python train.py --n_layer=10 --d_mlp=704 --parallel_block=false --init_std_qkv=0.0366 --warmup_steps=200
Each number is 128 + 24 x the weight over its row's rms, rounded and kept within 0 to 255. Layers, rows and columns count from 0. Numbers have three digits each. The size before them is the row's rms in percent of the matrix's.

# layer 3 MLP gate, 704x256, rms 0.147, rows 438-454, columns 0-127
101:117122149127119135079073085161151152120137157125091114100102095124104137127150134143096179129099150103113152102079089095168119115127152188131149124132151115131125117114136159127106122153152104111173168119120101114120155169089110125110157094132112129141113138096162104112181148067147106186105124135135169149186116100118091162124136143090103128128103120120145121143099125113158091100142
101:110127122135110100092172172136088116156113116100130164114137170143120067132132147141119088141136113134126131114119162159152114121119118107133150100128133125113128121100131136149081159087144151107077142158145144129137163107109138104103174121178152171126110140134153144123094100136119143119127184111116116136075104121136136113057145137175132148110138114093172182126116080120120108100172
096:132098112094134165069088119135083165108114110109145113106134153136092113086131147156147132126125125143084113126150103114143092122138157099105152179125107126145120138097136133125119123162133120094146140114115130060139168103160131102125180153132124196152104127126104116183126138112122146156155132162140166136157148122116118115111119115097102131109130117071147142072094125142090143103122
093:147144104172093134074114142137120153181154121104104114135108083131134123112111122113137146148134092139148109146132167123178158119136101137101192152138155126130158139175111119157128100144163111130102170135136183108156110102120146175102131121080082092110138129112156082136121127139109093101157146116104167137138125130110147143155170147099152183071135126109134112124102167130115117105118
099:128116122103136100124137117158104098088173100114168133182124140099130154105120128107124150167134179072142149123134122170128138129119141165142125159107141147117129149139111091113061133141129163105170162088114170154127142155114161149129113098148116158146140133050109098151149095126155103134121127140106141141153134124104125111139112107092080141123117130125122150151135163148142125122184
103:138130139146114136131117124150148111159114126127108053143143131182131143137075140120126076120118089100207162108118127116122101167108154111132158093167114125107144118153100121135111105110111114105193095116131121175132098132153120158138119114114153153120122103096106131121123129153103099128133128131133141132102127096137145141140130092120129149149150142157151148111162150105138138126132
108:129096167077140108119144141126106154116137128162142115165100158100127097150134137162138160087131150134153115110122130115104121109162156131076148110164156129101089160158134134128115170116136081171105106163140121130116116155138118084109125114107132110149076130143120109166125178106181173126089131166122157166091118143098089110126122111121145085165115124126104127159122106119102129166088
091:153184190146149119101127142131115107131117145122130160103115153132175135100138182144145173151137142120118125092113101157144089160150118131106169133105149165123130149134130084133116154125116096120128120146102086115113142114158114126082115122105112140140149161123129145135152113145128174154149145170167157088104128116118107120140116118150170140085114129106128097135125095106153133099102
095:127091131152154120112123122175124095126115156133131097149126141149150145097134110166114131129102133110139156138146145106163131118143121089110103108096153158150149145143157060098114110125141121124093123117155137134120145138153165105101100102123129097094126118135113107169118156099117151130182116119144115149140118120107134106133124095129136110116111201126086119180109119129153137129148
094:104091095103097108126127101138139125157148108127171104104099100110142138184126136126147137122138112155119097128147156123083154148146133105146116141152106142098082122146118105094163140165110113119131146095130140115098094124139129138086153144138110110115110136105118089109154091122146158154153111095129111145098117139140127114138100089120106096113120100128159097123175133148132131134137
095:121101148125176107151131148092114092132101146119049174161130124112136111118111141149153130158097089104125127115132170117098140174125088117140090115126112113143103090113105135123129144168147096130210130117101119110136134117137135135146140167160109153103150098122128132080112170070119131122151152105147139164132131121101140100160081118124129149087102133193149097117143116111103110094146
104:142122140163172130111155128131124106118123180169113170154107132098107146143136158158165173127143074132095125131131162130164116132141108080127132094117106109097141113138115137127099106113136139083118139149178147097141126146109122094113164106117156131174114087127093084143109144127126145132121123131163120163136107113132139118124157118130119146127135160155141159072126103166139113067170
098:130151121151130102125076130112134099136145099142104124121096140164109121124145137120134152139132094129163120124161155169066126098114095139160090140136142103102148104090108114149100103154119124078181132130147165107124125137114080144123128133139102159114146172102135093148092123143117150139158140091091133129118099116135111101149138137117146114108133142109149150124062148140140113153121
100:103086141119136131111136158165104108154099118163118124092127112105130122165146099151104121152114139119075106149122137115138123165137161135162160119078169140125108089088162123150138121086122150118140106123136102172168088130133124095125163126167112119100144141101116099130087118163127111183101129132152062108196172129137089090149115109140136133132116144153163122092187116157091120147166
099:124117110154182105124174140145128150174142127108133186143090132132122168123150147104126113134139109110116127140137127137125122125035101147152122101118125100134129108174124147144115171132181105134102144112100096157138143101131126081133111097113143158142096112182156146102131116108095136098154078120118138109126118149158108098092086116125146138119183104114140149150129102135153169176121
101:137131145162103155110151114080114125117142165135165129160114138128105096114117127116117073174113121139178124133147115097082113106086124073152105130132149139092159130111150140148086161116126167133144117111113126161119124096131125117150112148138115137108118105118099166133145116155107134094121120131118134157122135138101129147126129108146090134114129082137153088123126130084124120127110
097:122130141155120124124102117122130155118102148130097090152095086122081130128112151124090138125213116129087140119135148137140123133128116139176153152155128085129179129129147112127170131101115119090194141105172135107156114128108118102129133127144123121128122119132138137106171096110109108103117118147121177060149130134148094102114127154155083166167152106116158129099142146073094095098119
# layer 3 MLP up, 704x256, rms 0.146, rows 438-454, columns 0-127
100:139151158138137113088073139137149123189122143119122155122150134158106124107171166117112161127099135142070108151070118141163088133132161177127165151116165137146138159095157140130137133146132060133161143137100127040129114130084131146087148142100118122115133130128127095118141136118139074138102105109143148133119129155150098094118160141082136076122141119137160124158104110129167112121118
106:191139095137083155100196117129115118143130165161150121140125170097139145161171149120110135173120119120148072133118173134118118146111143114110159100109113097126159138108081109141129102151154120160136132078129140156144124099117155124146136114142186174169134119101116117119142116155108126161123089137178127131108104121133153122105172122162107153109165127111138140143115141145116116127141
100:155132098120130126127145142118128112118109123124135152133130112176101150151109117162093146143137105156146059117150109154100129115140113097098178178116116135150152089115112141158145136163113161074143152108077110113135152113130158176137135106109124130138124073125136115187112148129121137135134107143129146125167167124073148136132098106150131128139104118160116112129169161117106126151127
098:158128157143122162078121156145126156191112133099150099102126093155144122113121135137111134185151110087084136148157078111149142152132169115096145139109126111103096099114124150118111127127120111096119113119137170167143121144156127149122112130091106200100175140107095086164153149136109109114118109156152143128124138136108118136112145144097133132093130139158149144120136098150111142101149
100:178120146113119156107100132156124119128154115107110120158133122133130122100109118093138122162096111137171150151137127111130107134136113102122162119173101111094107096138133117125118118148142143142176131076085127129111161129116153161141140056149140099148112154099127083151116146040129141141136140146129099114165108164109124131119092101125167124145108113205125124102141152140112111145152
105:151126114130134169152137162096126116141163124119147170135062112150124150103096145110147150127121124117151151184117152125087161138104154093135138142133113141107135105156161162190141151139111117096176072163153129161145138092121114118115100126117101111127173123157105133092123099122119118143097115116121163135135166105145125128136108112108146126132139081158121127146175135101111131138129
112:130102157135119107156168100114128135163160170162134117153117123165126144107157131142151117128092112132127129093119119098105137115105135140115115130151116165118133159120156136148111108126123084116072144141147146139118125149140186159116155128117146147131109131175100131088145100155050173133097074131159110097148175153126140095107173080115133139125084147114102118120153156161204156116131
095:147154173139147126109110143137092147098096086130093125114145165105133064107137134146185173135115113142116158129106116151116090187137149120111118111089196177144107136139151113163136150149131133140135157111136100127098133123138119117116123111129173118132124174153105123140141155136103111145141083123161125120127155108126094113138136121155175151099126147122165118120098126060145102110139
091:093099154112164126085153135133091124153124123124103131075138093151138136069153109121114138141153135121152153134081152117140113111166089092128113167154105133137135124175141086127092120150100125066130137112125156095135101154173170127136177125149147090132149142129108111132110115107146137082126178130109120139144153113119118115130139116133153083161121168142120130158125116149133116132133
089:155124130098151116156176125103096111134102163156172128164074065079124079110196138084135118131129097080152142145157118091154101101109125172110097161115099122076147138147106115114139128092158152153138145141114103107115118123142140093107124099107115126143136129084154138082153131097095107156115131114128124093127128120085113121138148149110129132091113118116119128127145160165159124092129
102:137121083119137116140120127157119086137118080137111075093121180168133177111174179148103141087167159123122137129173135159106128126113142153152156096163123125177124169161142137119106155140160151112117130125120087134164113089121123148129124117069116104109131144141139092158142150119099127129119101099162151109156153138135194163122096158143126135110145132105140129183141139128128131135187
100:125082112144125161156118094126123139162150151159143106157103116120159127133104133164111158118131184103128109103121154103150142090105138194087126124113097095166145097096150139138110127088119129116100108140123170186148143143128150117114102125113120088132162131178110115140136159129115130161133097137124157110135131149094089135160113114135131149098106157121105129126157116124114110119097
105:126154164132133154129168120141102164154151148131176099132141124148147110120120157118081116160154141149142150110120121194102117136109139162132116159135099114102144123118139132147137121108158191113128132135141169117175135125151150105075158145116140098153144107165127109157123160106132137140126105131139159111133152119105063091145094165134100109133116108171101130154137116126099100093133
101:114130114126160142143088151103143122172124138132135185134087092116147153126144151137125119119163128149135074161177175136150157136129133136111130135162117106150120117163110173111112150172134114110129143087124119168113118140141163139126128149149137101167121108172103142117112135139121117165124153140145127078100125091143132138135133119154123146153150102115139098137126136151092121115182
103:103149142072130130112125133129143138125107144135139106146124135097098082154125095140133125090111145147121155109150148124149098129145121096095138141143143141145176117126160078103177130127119108111123133122163132110123124170134145128098129122121123125119138148104088134115150142129129082181114164080145110156163196127115167100128119147101105124144125163189079181131131113135124119077097
100:120094079138123141142127102125123120129168089117083138170132125164153157098130147162118130116142137129089137118102119150124144132101152128137159141096116111112089132163148121143133102139131132157134134141145117091169193116100109099123127146121091153124147160099173101110149114161134109129108119128121087142131103145157139163162119141106144109112148114074115145143127159088122099161115
096:113105144142145167138133191116111110119127144098120118108134109151095099118144097108130136098116109175144083124118140156098117094138146079118121090147146132152091151104090144161154114158136122124113126161131142121103118127143126100124115114165135093135168142121116079120157153129148103113103114117114096116139120146150173138091148152107071106144105163104127144139129113143143083139131
# layer 3 MLP down (transposed), 704x256, rms 0.136, rows 438-454, columns 0-127
101:170125153169150117094142180100126132140087142110137179161164110118121113122128145139149096147128112163150157110131143145102113163155144139148126133123124148120139152117109095157183107122146098139140140110119143080105135122114174170155123158130138161107156124161090138126119134144116069097128113136092089142091119164124106106103090120142152079119141116092149143148139133153177110121150
094:126169130086137146097125163098094164104128145101129152120111163117114122079126161111154118123107096147177079111139116113147120103088163112128107119120144086124144111093112093134096116115147107117138139106166158121125145113114102104139110122136146083110164110115129176132124155152104115132125130130108136132119149169131137132115162163122099093147136086132154108116156083096143149108166
101:157129132090137144111160154110101146114125146054162100114134170172158126147113137124100124142103146130148103112121126126123134132131136120172136135074149171111132140118133111084085096135132144088094163124143108103125144156115082119107130116097160097122143180159102097110153134132168172111127138083115145118114127102145125126128096131089145157132125136116132109134155138086127086116109
095:106132157142171118129166160151135159093105084059098145145147131121148103149139117129121097148128168111134135141115112104118166112109116113110099122134116137097082102115141123115124094117122145064151095120100129137157173139103110073121105164116148125133093161150116138140153150149115118160098110108120101143106117092113130120103137135154140129154131140097139163084124150110153087153168
101:129152147129121147110166133082119127143169142151166116116118108098138116134089109129094177085165156129127126121117142164160151112158142123118103154095153158106135106126136180148087112090148136108148148142119124114106090158064132141136131157136069113086197152117126153148136109152115132101125145102145121109134122148134117127097086151115126157160131109113155140129124185137154138135183
100:130150126145165130138114156130134143147097128117131136158139139127155103115171067100100127142158115098129125143134165134115120108123167124111111193127149168107129183086138104156126121147134095135131135114127107124136124107100128138146130115133111131129103173155159142097091137138116100174129076128099139109131093148124127143127127159108128150116137142149125083144131123120153188141178
109:103175131120090118128120102146141147128116103117171148138151101084112131129100153132144116158116088189147144111108116104106134097101122159130131149155120153165145130130095109150132173139107096111166125141129126156060132129177098070093142119156137139114140110128109124120152068106108100164143143087154131111160120161117185117142126172099106107120113104089134131151140081103095158148108
086:166113189097131152129128166142124068157120104107131092108159132135099083124103117123139130093100126130148152137180152102160125120121140122122104117119107141098159130155127126134101137149072133108138117113116158139110111115107110120162124115130144146120116123101152126092122128144134134135111102148139140142133112089105143132118134128121113142152108130124106139155107130120163115169150
093:114136100114136096115151146157071142128113142120156155078103118114115158128129097115148121108108118121093101156101113172082155113147131121111111127103115141104123142115091177134133123132069131105145117109115136134117130115062162150129163154158152140121161143118132101169116144106091123129120132093171113127079107130160112134106104121114171103152114103092098154130109132131108107096102
096:137132136096143108126099105142142123147082128173105160152128150092150124121168151127116140082133083140154141142135182103181142088123148101147159082137115141114076107111153101154117153114115100111128120086098127179141134107107158155116158110128081149137147121111129140098116124127105132119107195183157135145133092115101157104123137147137134134146164149181087140138131164120108157128136
098:134111161152150187123143120101141126167131140163099108122103109114160170136079100100068136134140097109144125129157139156126104138097118156092197108102135108166164106150103101121108109110092149118154106123170113094111085172125138077089116119139134121133136098116113143120122131142138119151120113112155105139121100135083154111163106151141110122131132157116130093164120156104166191142139
102:148138097117149133116130149142146140107126093130144156119106118161119112135147105119106127150160092128126125163100135070123136135121152121093119116100145065081128118138131132127176163107144161155075084084130108120131131136162148162120188178111148137131066143127160180138095156083140128151137133154127117131141089155132091130111127144153141111106139086103081120115094117112118077126060
106:164114151149122137151124143113123168108140091092109122103170127137133078069144127102171139144115130173147107096110135173129166153137101146147109149174127113108114108107150132154122114140134124138122126169101145087160124143151145120089151141128157120145172121143134121145125150105142136157156116144141151105090161098103098142107105165136124105133120099145101134170110107095125068074094
106:148105160114110132117181192156141166096107095139121107159144152123132146136156132075128132093133145095130121100122185133102162190131122133137147128127108113154129139117123119100130079159153133142127125150112109149141134141103147137151164142144114107122170079124157121126107137189130133142150124151152166115129119097124172130131073142082095071122114111108133119175159140141136175116129
091:112101103142143151150179157138094123158147158173135113123136115138134138153123088144148142162140123152124137109112126137130129151117141146131130138127127102123144109157151166155123146086119139164126107113101138173133140101142153087137092138130122141161153115135172151124120147113124148113137096142146131112114100123130116119128107089138119115108110145096095104108109129155123144143109
101:150144158151137127151141186129138148155118106129133164123133129110155126161106163163115112145119137156134102134119116119128126134140151147118136114109151100134122107129174101100141080186120094202100116136115124118129142135153097083170128158119125145136103212122161121116109142141119122142128096133098143113106165155175115172158106141158112154131150146126098165108118163136092100111131
099:092170112175135144181152115131163138118168143142130133125097112104118141145134113115125114116098116132106086101044156151133132119155088120157143114151125105133139142136122102152154111155101099092135135140145117124158130124154131085094151114120110152148122128112110199118123163113108120104109125165081115130131131127148155148157144128110139126167127135121168151176140096111128114117100